Each number is 128 + 32 x the weight over its row's rms, rounded and kept within 0 to 255. Layers, rows and columns count from 0. The size above them is the row's rms in percent of the matrix's.

# layer 9 attention output (transposed), 128x128, rms 0.356, rows 39-44, columns 0-127
size [ 53  57  64  61  58  65]
[[121  98 137  93 167 107 156 102 142 121  99  95  94  93 150 120 122 211  99 161  64 113 165 127 138 159 106 137 106 117 203 132  55 127 202 125 109 128 140 125  91 143 198 153 199 199 101 105 159 124 125 116 135 116 121 115 164  88 144 140 129  49 112 177 130 104  74 113 142 155 152  98 123  98 121 105 161 141 134 109 149 123  85 145 157 143 136  79 131 170 123  99 141  79 115 158 139 118  87  80 148  90  95 106 135 186 110 123 204 128  97 151 141 102 137 144 112 161 100 106 147 134  61 172 178 119 156 126]
 [144 116 133  94 144 208 121 109 137 155  95 141 103  99 114 144 126  64 120  94 136 128 139 126 145 114 126 135  88 122 120  73 154  93  89 161  80 128  94  93 184 100 100  96  98 103 129 104 170 152 148 192  89 161 146 111  79 139 138  95 132  90  84 155 103 152 189 162 141  77  74 144 164 144 175 119  94 159 114 113 123  57 157 144 127 138 141 177  87 127 126  85 172  99  86 189  72 121 193 142 172  83 148 165 142 107 154 120 137 131  79 108 131 172 168 136 171 131  43 156 127 158 133 134 157 118 122 106]
 [130  77  72 182 116 110 139 119  52 118  91 166 153 118 170 164  76 131 121 132 139 152 128 119 146  57 186 131 148 135 125 193 150 126  89 110 128 144  98  93  85 120 129 101 179  80 105 142 149  90  73 143 133 130 135 161 162 140 106 113 139 141 117  87 151 130 175 163 183 158 131 162 188 111  98  93  91  91 185 124 158 107 162 123 163 118 123 121 137 100 149 160 102 175 130 133 112 201 129 112 131 155 199 115 142 116  75 100  69 122  70 127 103 125 119 112 152 185 121 143 185 133 135 200 146 125 148 166]
 [136 125 144 157 174 202 132 106 130 100 113 112 124 137 168  94 136 130 122 124 164 122 140  85 163  87 180 118 129 145 145 136 150 102 153 210 161 114 218 153  95  97 149 154 100 151 103 127 126  96  67 132 165 127 145  80 184  84 140 110 104 146 174 140 121  66 147 164 143  99  88 118  82  71 113 165 105 120 126 214 138 108  94 103 186 123 153 117 131 161 127 165 148 130 116 109 153 142 147 146 119  91 148 110 188 112 125 160 125 175 118 115 135 110  67 136 165 140  80 157 136 174 195 116  95  99  77 176]
 [133 157 131 164 117 110  94 118 154 137 159  83 102  65 132 110 129 171 171 160 136  93 139 141 133 188 173 102 128 188 110  68 128 145 120 109 131 127 112 120  52 154 111 107 104  86 101 153 124 176 124 140 139 119 202  89 136 103  75 123 167 119 193 151 106 144 172 151 133 118 149 153  87 161 112 107 126 137 131 107  90 157  66 169 181 158 159  95 162 176  75 154 161  97 179 113 136  96 172 171 156 160 169  99 137 121 125 132 185 127 154 107 189  75 149 158 126  82 154 136 126 165 102  98  73 123 159 169]
 [ 52 151 138 154  81 170 117 147 123 133 168 155 194 135  75 136 153 204  75 127  84 110 147 170 130 110 103 103  90 152 193 125 112 138 151 125 182 109 184 125 168 126 129 124 162  93 129 189  98 149 153 161 135 127 186  81 156 163  94  88 139  87 100 220 139  91  60  90 153 102 131 165 129 123 179 113 102 117 158 138 121  99 184 122 120 102 135 173 104 124  96 128 141 103 134 145 107 118  99 121  82 121 137  88 106 149 139  79  91 109 141  98 145  92  82 100 141 130  84  76 118 128 120 124 167  84 118 121]]
# layer 9 attention value, 128x128, rms 0.155, rows 40-44, columns 0-127
size [ 59  66  64  60  68]
[[164 168 123 129 128 162 152  87 110 102 195 144 111 182 144 109 122 169 101 156 110  63 116 101  88 132  81 194 162  76 109 196 146 140 135  85 168 158 124 168 119 115 168 144 149 127 164  76 134 104 153  82 114 164 150 171  80 164 105 192 131 123 179 146 138  80 126  96 134 168 126 109 130 120 157 192 147 109 177  95 181 158 137  85 154  68 140  98 163 148 175 144  80 154 130  83 178  83 126 136 121 113 127 105 137 112 132  99 133  84 103  87 118 136 125 141  77 147 168 101 128 147  84 164 116 139 104 175]
 [104 164 195  87 140 176 155 163 167 103 176  78 140  72 101 133 144  60 140 119  84  57  93 133 169 140 107  99 119 136 116  55 168  86 144  94 106 116 139 182 120 131 100  46 131 141 127 188 111 129 159 120 107 122 131 131 107 125 162 190 125 170 149 110 101  92  78 148 123  73 175 104  33 163 165 145 172 123 138 133 145 171 115 161 155 124 112 142 151 171 118 107 189 128 122 112 134 158 175 133 138 120 115  99  77 181 141 111 101 124 128 102 104 162 109 116 127 117 146 121 135 150 106  92 121 173 100 143]
 [ 66 147 150 128 162  63 189 126 171 147 127 104  91 160  99 143 178 136 127 137 154 128 106 157 136 213 140 140 131 107 197 166 171 104 121 136 146  77  49 145 160 181 111  81 166 118 119 152 123 101 146 104 138 154 118 113 120 172  98 123 122 111 122 154 120 146 139  97  89 145 174 124 142 163 147 128 154 133 170  72 108 134 157  63 138 109 143 131 130 137 164 102  79 113 116 182 116 167 140 142 151 190  84 155 111 120 140 106 105 100 147 146  82 123 127  88 150 131 129 152 205  89  21 107 119 166 137 140]
 [146 101 196 165 143 152 178 138 141 121 118 120  93 105 112 158 104 121  81 196 127 169 125 113 103 149  94 139 172 101 147 150 115  77 102 134  59 152 161 140 187 143 123 125 163 109 146 103 139 110 139 142 129 140  76 117 102  84 133 123 104 143  85 146  95  88 215 109 105 131 171 127 177  93 155 139  72 135 158 101 180 117 126 116  62 163 170 193 146 107 150  97 102 145 136 116  97 108 113 105 117 135 155 107 102 128  98 150  85 112 104 187  35 142 120 104  82  96 113 112  40 116 123 139 124 124 171  92]
 [130  89 131  96 134 121 124 154 130 126  58 156  89 165 172 104 150  73 164 107 164 172 204 121  83 110  97 157  99 122 101 130 156 170  98 182 124  64  58 114 141 159 180 191  54 139 151 138 129 119 112 123 147 163 101 148 103 122 152 107 110 136 152 117 176 160 156 155 126 163  91  68 112 103 104 189 182 128  76 146 175 181  45 158 124 133 131 138 142 176 161 158 130 133 142  93  94 133 149 118 156 106 146 133 113 150 139  96 115 133  96 118 123 122 114 156 169 130 164 147 129 154  75  99  98 149 182 108]]